From a checkpoint of a small transformer trained on Wikipedia.
Size: 23 layers, 3 heads of 64.
Architecture: RMSNorm before each block, no biases in attention or MLP.
Training: a variant of SOAP for these matrices, 204M tokens, 3119 steps.
Each number is 500 + 40 x the weight over its row's rms, rounded and kept within 0 to 999. Layers, rows and columns count from 0. Numbers have three digits each. The size before them is the row's rms in percent of the matrix's.

# layer 4 attention query, 192x192, rms 0.17, rows 0-191, columns 0-47
100:470493453518520468495496502467487422530465489509537456500451462494450510509474434542492489497507483510543559472444407489522486514502622502479502
084:404519546512540475485468512512449532509466441458501507487409467481542525468511496512524541533489453555548530507475432534525480487535499524520491
093:581501507519480492438494482499502424500424525461537490580529527385512535531494507489472518448479481573582534402560426476585545486459514463528551
098:534551484519496483447541474474564556492513431438481563438534476443498464466531513498465516482534524460441471515578508449488480522464481476480558
100:538532524455476528578420486539436514542501496475427489508425511437496469484477470465454424552485579444490489491512466447569537497466612447438482
095:526490517538460499494367474486477512499469444486463520468495515482552459470482511505557520520518518438527433520536450466563492533482529544465389
103:509517538550505552494433510448437528462518545517522556516427474504506454442412407526472482535495523514468470515491593482488536483459476574507514
115:489531533537501523428492472503531503492480521483522498570548491453523487519608515516576492553522504528493455467545500501508442579532464473465527
103:483509417457524537452521532459467493599440502523518527505531511538511556454497496514463531487588473490507441482467544480565546459540523506545533
106:406533529476516451519577469563480569487486483552493512475513466474455528456501519541545566550455385536526496452464503553525428567527493502491511
109:502553502564577461526463510461495477469538469510546471526481448450544498492511518473537452569526526550514470517551552481504485522483505490544512
095:462520467499542562563430472464441563486504492455487494441457536446508517490511469503471467428532510639494449470485535543525519400466513492423557
098:497495461442531483507433526530514464535534455529515467469450515550456458529520516481563479460390465532536579578469454473431464520513494471465542
104:571447470533577496499489498449467494516463567513570500521422480471501495457495469520515549470429530526510519551513539438479468521462528451566557
105:481502490554418460522496537526518534554488531538532414440515536461481520528484478530450530480518533448482534592451474517482513447479503549474537
110:460459510465511490532498487443574519535530490461485489496558454479513516494438462465472512481436539484520433466587447552496408489504491421531475
099:516493487500516433467534580403455450504547430501527465493535442522515507491477538505501426492494441418491494564520505530494567476463450395440536
090:531508515395498525487530518470447528482454567530507467496474484368425525504471529567500451500498468581435529530532543480479540533483430486446487
109:469481467444420432480531568501523461547538482455506463450432523487471475555439454527455547460470513473507505468487457457547622588551536488468474
108:421477470546540513429528511431497443526510535473527469485467466486515524514515546534508537530526508455517561397581570470547476461452450491513450
112:593476485506506508567592477494528518414526500416470514542499521511492429469568478499520451461571458504459503496472468495502513513486461546545490
123:494505486445524507453516504485459484458443501465486451440475494578461480481514486449494506522448506492469467508478509484489467563473514498485500
110:500518477420476467531588454487482542449448500468462558463499451499523527518571497487508550497484491502510504454444547482521464565518505505585483
103:517503485510481499483472476506491465492475550427480539507547444502458503552510553519488527500443516441527468507473531576532474450409495586450481
116:492532452509441477544494565492480561501432585498534508460477496470536518434498537502537495522577533467427498525552537482519485446477494500471521
114:439488491532555451469441464484482502474524473489508524547509538469437544497560511367490529447452530483448485459517469550498523455564521495523565
105:480475503509502564507499557497502496515495523489504478484524480508525458502498446472523497449517472424528445494488575484509524471550506464552539
116:499555498482530509479489405515463532440485521510552503487495454537449496596550405439481432492521500487490465581522537603541544477485569503558443
127:464498522460512513528551488396521418542532505419590470441512538556456552531558448509508493492448458544470502537503521423514503500483552508583474
107:520488478516407564531474489579532486520597518486472498527512439491542505451543495529452549512469463489478555485480474492438469534444539484511491
112:525550502519473456512502526483491514562477515473548590499537475538475475487425545455505432534544484480461502499448527498460524526500565443523416
122:480561465510444509479537527559488503490565476473531495548470401435509576492488499490449483468477518518495427480506495502545489525528460535433528
092:451458460515474486528452532509511463554468454471546451555506515482487519449534557502528474459546480492496463415459412447436490506501569507439580
085:570497534489522547517482560485494567534441513477525538564558532482526497508510527512573473479539537569550436501534585487464593556490492489472499
092:467479602576506510572484520512439525500481545519473519482500464527404510522490536465509473430516501490481481475552562450472404489510459460516487
098:545584427519465487526495493551516478406521479462515477495495477481572498463542520513538477508405392489542526437450487500458512503571473549391482
097:539497482507497483481458524480487508441503500506557539468511537485533483485488533441485497534447486549474482442474495524455585509550487475514483
098:499484474494447475514463471495497461530503573456470574475557454575480435473450529506512474511567509479477426457546517555484530439500545486544549
103:527487525542522408467537436527526491519503461515525399481476536490556483534530483498540542514486477473451491580469509494519467526533488558482439
096:633447476461513514476511559545559561533524502519426459539571571468543534419445510509493464560427460523466504514535497558501559497456456421484503
103:447543493483478499476501538485609449496502480473494506464503499520493474488501524492463529535521499431431483560438472564469487576521524438567492
110:493471509551441496530522472554491531497551438455536451515450492531521533428478496481496513490387566503459448527464440487481479479485499467566499
114:520443495517469546514506500495441511484522554452543567517502489519489485488485490482490551522484465475466529482465512511409478540546508504492482
104:484510456450487521491500530476480544513483486457506526512496461511567508472481477508474558547420524523499508437485545521553474476491448531475525
102:533451430556437509527456458530533479445528517460552449452454519437547571508524512375598479488498490557471501454514472508554501507531514458502485
105:487495517535541504473388519472486529495553535525554517542573511499449568562546502521470430535476420526510505506426549503535526491433473490499532
109:428514451497413405546532432539533536498501483505477555437514486528422546487479513555448564583495535479537521449465533509547486502560494503543472
111:486525489488446498508542491496541527513529543502598472520540462432553555465474472534445526509451499478433455473534547540514530500529535485503584
104:514478463502503535478463489486501508487508505442547488417500429423435476479520524484465531556512469528495491491496478483442504496516564533542446
108:466590501553436540490453512555507493580480485499521504537483477558503471491529471531467560434463536517553560535472479537487423473551481508443510
105:550397508526498607546544491471503449593480510503488527464479484555444503496567509511460538543482436455477540462535447489516482426530501498513480
109:492487479589576535455529492541438469428562443477515555513496435468471526509469543548401508542449455413551540481468575496451503487437572530483515
120:580495510433492573458556492479512502513504514519503556552496468493459490503485493469525473531488507465429471529409446492515488509401505470497493
111:558505458494484487488420495547546504507469493553477421472585444416510458544457465553446507511484529480587483510460446521493429509507527518460438
105:497503478496543508440492578478444542542517504514524513523482513519564493529490457586509501524569477467470438557497509478560494520505480543554480
114:524517524518452559488535454498544596490472473522472534504481430379486524478503526508446521539511476502542498469467490502527476447500539453491485
112:496532486630440474538486601514479529500467488497535519471483458483452545499557474480434563458561431515463503468540574558499497537523436517575552
112:515457532515439561506529521483481523540550496549501499589461543543490472570503553517459485502507492528432541513523438475446575435500506498473486
134:601533486503517582503487543493459487515536563484473571509460511538497518487540520561521524544471487455541459468503429482480519490548552516474516
114:514541483561459491511448497499429528448508518462467507495459518501436464509488488444468533513553509560562457495513502490539414511540489444513575
106:475459450537432497561494493517538489463550508481514535490531548484519536524472524490547500502565540483499506477453479484486470529468504538504521
140:506529550527474447500524514574448544510517546412537554542503440464479554492479459516417556475505546406511478535486519522497532529537524485468526
112:490568531446531529475491539505469456481520518485532478541592485439469510541566512437484453445566515490498479501486474488498476545515491479552555
128:534444494545506471503496478529544466512490479529478533426523516463488568513445403480423575492536527459446564477399517507470522467461484472434540
080:518511511531427509491522520468504534474482468495521516512487519481528550465466552491543476517608577531398478413472488544527525474459533474485534
087:523528527485445510473555504464452522479588438470539499549509516506477544470451482472558502506496547513435534487459470551532509432488474437474508
105:524481555446496460479554528516492531557576449465462547495547478493472585505466508526445524553559449514460511476545539592516475525463426519477464
075:495506521538526540482458545437479487507507514472489502497507526488530469491538466483532459564491458551554445526586593549450545549485503466512517
089:502484513526574447546498507511499575538507544468531494477479509604414516482507492497499585469475495474532543501506482481486513513503529517480506
077:488487502553465500506467511424486534509524494501547492507465493526517409451483503530538503410488426453473503558503515495442531471577474456490481
085:572464453452472473450522480553509556511512498471471472500392485470501431519481544478505576566460480549532561488513467477504594434444559469525517
084:455479547506537556442459519519519466513448513542416490416521540496539498486469434505513385481502479541508453510552481571459552579489545510521508
083:442495535494490529521507471488533466481510482551544482488559476537444504475501451513482541478506530493462496585521474555508424531519458456544483
088:549516481506525495454491434532477521483472509513616495467487472534426454515512470458464569501496419527503501516528480560483541490504513428535483
096:454487491486469489381514528480478459513476507536466478426514418536534499487498518451551456490449520485493453548512494425473568432463500473451553
100:541460478527530484535503526488490468508433588440456568501456546479479521437446443448454513463511519451506459455532522505456516572564449487556513
090:407498403528651532499490480513474552528550510483507503494519457493452484481493526439438522486460512515468591512443477486524521547516461482514520
100:423491534491497434542462502457516493532515465490505537572557533499496484434567483536410494491522479493451480505530452469529484511525509503474519
109:428524493544545496495526531473518522548487463469437508463373462498558415482547525451522533487495453489506471495551542517447536463466526511558512
109:511499448523438514468529438477430499451527575540512504485553571520478518502515542430491532488470461518491492528477457476568449532397477533517491
129:452521629530604471483483527437479482546467547435496488489495487510507452418480521539489453523502511482506464527484514470402498527524545529495515
113:468493551469559583446504561538506515569458462394468512493512528485476444480451599466515485500521557463497481497584585517448555518551501480459589
107:546471362436463540465505499477490519467540581480533530515478521482515562472454492551476547475544535534485512506539485529460443479520509465483455
106:500474525415450529511494558491532456519519476511525475517559452530528548564544506538487530577523531563444592469480413482479506484569525461482432
097:515534479432517524461565524524483490492472507525496527497474541507466464408531589486534440549532456557454559497493474475596505519520476455560526
100:411528507462587478509521498490533495446529491528469517518436498490499496553468544461507493505453535509507535470493451521447527475500405481420522
105:482543453522526489453497513524494512484403515478449435452514501495515555473485585472454508531518487508487463492522495479497409530555486590481534
101:474465457492465566461476403460490544444495545467513543517511520408468504496513488566456568528632544487539443518545502509488511475510457418520499
112:480441460508483541564513509480478550480471506423459427523545551573462462574516531520514508493536463457486568474465483491592461505470462533524513
110:472525445597440478496504487463461533474541511544493553504499544427489550511521555518514499574547493447483546474540570502476515474445466517434495
095:544464456423398506481598477492449531565432534417550543482473529475499477519510565549571494483568432477531480468534556471484509503512437537500557
106:482496586564534562483485453526512525507527474546518608550541523454419424450532551531516418511484530478532420500510579476489518509575511494525606
114:448432480474586494549481485470535510533455489557514452513547514489642518501487497559474503479491441534543512478519538495469556539553531524535451
115:442404541542502533499525579492481521468520459439490529522501542504517471470475529426494568550495506473514531469520538537478488508497413496465538
100:480458454503506412453496533495491479543508513434487505530476503513511457488496531431456556476418482474536538461521512565517581503548554525501526
105:523479505439502457404533548508497478491471572466501530518466460527453495462541504496426503489535497536480488447510477480500503502542517554618474
084:467506530474526542482566471504529540522445498469557562363543543510486528543530553438507519472524519560425438577573489471519455475469521523527534
076:487505531525448452445468462429414542518495536507502531520418516500568542443444516502505457560561437513470457492533424540469454502514560479513468
077:432532458485461493548491483514501500520493473541559545524445581537500513541438514525500516504488516476539537438508545511502496472486534537399428
091:526490495426538533574498482554530464511508470478507435488583490484447509549507507568419629527474494483496529508501522460507529502463521522445555
078:486545529479503501501482472436463509492526513490502496533504451523535462438482483582520552485514493476489526472472484504555527467461561533544447
086:483505472470507494469526412487478519515441517535553540523478548548442480543561521461522525513523547509475405489508551558412505474482525522489437
091:481527453469568534506494519499551437458458481455507484520557505502492543436525410512474440547488528433559538521551551524479482551526520556453515
087:462488541481588529485486529567535451474550521455503554510623505489494460548518540501470501503475512454631436539515519460561504475531495480471510
085:566528549458463584481561516522504485493482528481501492511446471558512476557487496497499535524472531577464552517441503556466408500421507472530567
089:417465559463571500518492453529442525596467505511565497529500555520477502443516393473544492509502485502471472499504523533533491547549527570483473
101:545533444549515451460477509512475552479520451584583503485491478532465514494551528538543522470543543479490454540539480549514390492433493507508472
099:418501530480461540489570520452508464484482414495495574443515502517448469477502566498469531478505498512516484466527571486476488497485461535517397
082:484465494543519530518532469566381469454456526527502527522514509569543477529513467523515412538502478505443538507512503560545525579474483573438506
098:453534442487500501515532493505447453475572503550522487516505505484517534498516525533491482532601472398504492445422497461488502538472464540498542
100:475558530463537525460470494437475589541560497470520518488507497503519492442424500471547582527523575523420495497495466558470510468473489504520472
102:556449554478445491603497502507479502467458530444475479500525560534504441526525478559524539507520528485499515502533484522512482479551514498547477
095:539480456572468465492443467518530539494496504536471480472495509402483490480493578393498522530447474453494472476547517457500516476458496481478503
096:455533504516494524484471547562585491483477424513419548472481488498503472453553600398504535539501545484514532555555512503485486458543542489542501
103:517485575478507507557527521462557570482485461574495477544544504469540470414459510557510502494546523468519494530527483490558522523448459509592426
090:445499557458512552396519403468525518479442506553540464548453509527464517452512514525505525452505520487497546465530563488515447560492476411507442
096:518462470507522460489533395455424505485529546417483571474451521524516585483535474527455486475457492484508427533446519494471531435541545506540549
114:428490501534517494473494570469530463480486500484483477498484544443519574417572547435555481567487497480481511495551524519505505513402471452518611
097:500518403486450571549441532511489501476499443469491446474429549538467514581465541481477548502478409484543506525473518532482493428539478467435483
105:554537486569515530481494470415551514486473457541438502470460457507582511468445516532513495488430487536476523442462552596484502492500419521485450
114:504491538499556456447482516509472503495445498458507490531508484564487457540533535509483483481425420434540566468474547514476546550524426499571540
103:467501535500528479452523493549497462528493496509495461531557551456514578485459528504521466522550468470519527494586492541552505526491475480554447
103:442442515506529516556464529481522543529470439485473533551518489469567528415398560545527508474463451496446464460511484454499508493537588528508494
096:467511485514524529526540505461482494502513497452537540511501490549577503552538522507463444419515460543502533518497490519469466526505535530472515
109:519492521596489510539531582536533479455532475458597491421518494499473543458465467541472493553515479452495459535494457475461537519478492511535481
132:547509564496460488461524498483479550498445505487500549470556486479545496577560508436482503489461523495467534453450572500483471501468450410572530
110:470544465479465471450531455491491521567567530378511554491517517505471549524520488494434525490595494471507546503536463521525567572489513428498540
114:619454521497489480510487579525490476483522523494479547513541476462452503535485487466461425449449451576509494520548529508421560455462502455445508
088:421552497469571524525520507534491472465528476442475471475545516516493584495445540512491507472531544500479462564504472542479523492498482456483492
093:459509554514520498487466563537567492582515491515470481558513520568575529428502502448497535509529454493461503446446451459555619424456419468441437
090:564547532567488470511590470517516530497477538587497478419527450495479521576566427473495488585524509536515584495512523476534491520559435487569528
086:495491489593518518493461508479485432472464469532447520456478519503465505514563515475536519527548454487455591509500539503531542502535522538483569
094:457564543464496513569444479529507530465468452495445538469515528534509512502421453519533506476479551506496494435499391537528524479501465488470475
085:519547458500525423518508474562484498477529465486499402475522478508535491498503501521471539432553427525562417465487467480520539497503471485527497
084:523525507534472551524523430522452489495474530489527546475496418491535472501521514390523453523562469488534504521558515488520526452425488446487474
098:559444536483535506519494566460502462521443509544534501474512494530527487550480517473452461435498475514499442522455482597518450480451467550523440
082:482513437458498538623563497508550583505521502537480471433494557485485480498545473540523557545546450509523485445480475470547520519504534468512434
093:561510477578510526522470479500453512457497525620459513540518466531468467447468429453562574570560522495535490528566499511510511516512497457413580
085:451526463484509514559478501445453613467500446481501511478549495522545490479473480531548481500529529511469460488549490481577523474494513502497540
079:449539497572496497386564528512576560489488453561463463472561442540580485519491546481494530496408511485545490483523495457525506493518493460550530
075:510528468542429563535482463514422499475541528573528527504517460507542526488535582479480488604500527478524487443573512492548559508459525443523494
082:512463569525443484452522503496479408460535506490485487511494498481503450604526509570465483437485465488498469513461509501478513462532447410551475
079:440499549537508532516512488481550589476518462503510473506493563488509550487497485426480494518491547462479517463512545431491581471611480605535482
079:489468566465516474554442564529486483502454469462505488458496560528460488538574545602491487538421475500466554514450528496505420470504539486541533
096:479498500484474469558445501521486512480456457534492527553485493475557549507489408530567485509532481464473473538572485528534508459544469565428508
087:557561474511544476452493477497496557492452472496557455512453508478542426531457503522486512521502503447542427443547587500459504493539430451466543
092:509502558445484429520483469496469480545447484504561518441504472470472550485498460577528536493553388538473432554540466530430444514483523562595429
102:551567483504499513543457534532447500537506511536569461536452446476477537530472447518482520567446418549525568457475547468482494487483599454543513
097:519452533493534408476542534448534507462538502481520420461461452465481489529436433578536451542516470538452519504500529487499502504577543503440550
107:485579526512535507551494507486555546484508516465513505525492507511536515526561446612506452483487503505484481450482470489504427443499478557474449
092:519485502509532507458522512428469540507544556527474490558520480513481456491532514449497483548512522533429517525527481540422522482486507582536483
105:493515524480474527527553482518497507457547543500485542450416488503477530534470528515415417511508424552499534489507460410507515454499495581537474
089:496450465484498518505569445483520468546475495501481485453499495540513541577499490575484487521557448509491535520463583578457519513524437528537464
097:453581522510521426525531509571487459450515517599586513466486514469471520455558519445525523544490491459518492499500454509563474547501519486446480
095:476519533524518529503481510454478442532573528466504472549564480495542438530534490437542467463489495537485486506486535431553491509472484551557499
092:504468465444436514523588526503441487514543568451549513558519525496495492441550516563400486473584477555622446458543476468490510509481457524570478
125:530516535494578526502507539487504479497484576543534424507480500583487465608513487493502467525391524611442464499583477387524458521470549560537505
096:501506584454474516538462545485516501520535521493540551478409484570603425473488474456511510514450470542502458521504547520452460511454478498442518
082:494540483450396565435479457504582548456535466496445423448411527492521532478431442453489469458518543448524426445488517493522532522497526429462598
102:490561535413553534471575496509516536497507532468540494521484495521522487592517541537485505561506550483459548551463522506451472473514462564473469
100:538478546501528478461446551551505542519475508456484527560467589515500534469545507461473476467517491427567531496504478460494425474563562469513553
088:468564521548492452490500511500564632509459501468454551477481480498537464506521510525481493541481522523469409495481529383489478504464498444502454
086:534535535497538560485484526509450420453484441512500441432500518543574507545404476470514495438482469579558440505509459492467499569474483464541464
091:414472545486510551573465521477537513423507433456509500440480452516534478517483568515510531472512545495518521423451529532528505472415485442449493
085:494485449507496430503466519612513509523437491498505496526526555482520455526509477408509542504566488552450487477513461489491418569509488556562468
084:456467511498470543479541498544514483504498476379516540489493509488537503401517522591475580445529481485532531511568535535501451614547587587499534
095:529497472503520485517508586447610535530518547506491492477482476514469447531470507531482548442546521422513526495414535495541571464530485500476511
087:510530520515518444484511554513537541524455441498509424510436466519560517572500544402511481511491475575552525497512495549502491486438434487502419
096:511460459499529419467476442515443514455519447505428498545612507463536525455552478501523439460524559496470571503506413468570429435535565522514536
091:546501472519563517446503512418473540474518513548483506524515556533475500492491471532459490505553444559489447457507545514469592496435518529493505
088:507550507469468536495540481504447486461486493547498488525478481533505507496493601511457607521483459561590511542479556490563516479490440515618441
086:491528509621451440495526511555477474457484508530583500513502467510463514467511493519532505444446592452568478486530426469514428574526528544429544
087:468500510517541560473462516535507557488491519556449544545533456539498510485462588456526497543439520475446503454507527442486552500495526486569550
080:515502577449511534438364460461519531598532469494516559512483536517447440479451538496532507503463576508588496465517462402518463461445538559450491
091:547466546551541511451520519536450560488575538556551517568487502551502479553472453484535516517512553515497541463485435491497433510469522524478471
090:505516482510466500562481486491562487468509468480469576518503519471524532473486474535494521544523484496471462494453509552594577440500515487523497
092:528514414519458506451520478470524486505484522469532544396453430527488458498506550458479455515496491502517534497534537529421517453525441541481483
087:460484498552486553502547519395477490472439468443500479512507504574477508495419542470499466538495441523498494437457519515492465523482487548521510
096:525488477543497466426454468470522460481508514548525499463442561462467489412540468554449436471469528522507433488503525454430459576517533465474429
099:469488534468588489480504489477407433562527440520477520520465507473566595483474477522518438509467395451506434500492549533572528474461517470492487
106:503424516520495505531500548527528488533536463489451420626465461534487520519488528539503512473486506531569459478561472500486581458453516514470454
103:547526500567439546532452509444491468527498535469519458514486529437470427527539543427526537497580553495467436536523475444547484501453491565473531
100:541417491476494449420497468555453542435551488487539501469536477515527448494517487462571489537522534467478509446469443465517507522459458466554486
097:569608539508523468523541539448455479534491499530482468511525526515488487545465454632484507528544502550532539488492384484475473518564421570467420
090:500487449525508467467476492520522550493500473525505481490516523453537517511474544541664578563502523525450515488496447508442510491510468524527436
098:449490554484480514529453452423462527521407474481480414512517444487534468513522442476533559469541476504498458419469463505564436540543470488544556
108:446547584524469506548481535498463401459485498517501460486491485500456421540521533524548507491472546565555499512532558431535523476448473509553496
100:462492544460425564484512524475470526512516498505520485453499448484547521493447495484489509514539450512485524475502481471499539528514461479496549
098:498472535464454435469525514448548549522498433486520522532456486484517478548489516548435450449508449510494498584485500527482506419510449471480513
113:493550455525459560476502526505573500544504567547429537547527518430541507471509520500467487583433520465523504514464517458524537454527455489487509
087:522533470522487515504514459529468552452491530515428495528569593598509475475542461529451512555507512446542496484526476466490539578477573550437549
102:488523490491457441462506526493494474521543464549519437475586537506488485574595531493521460485528553480476546554586463418509470540524522478476454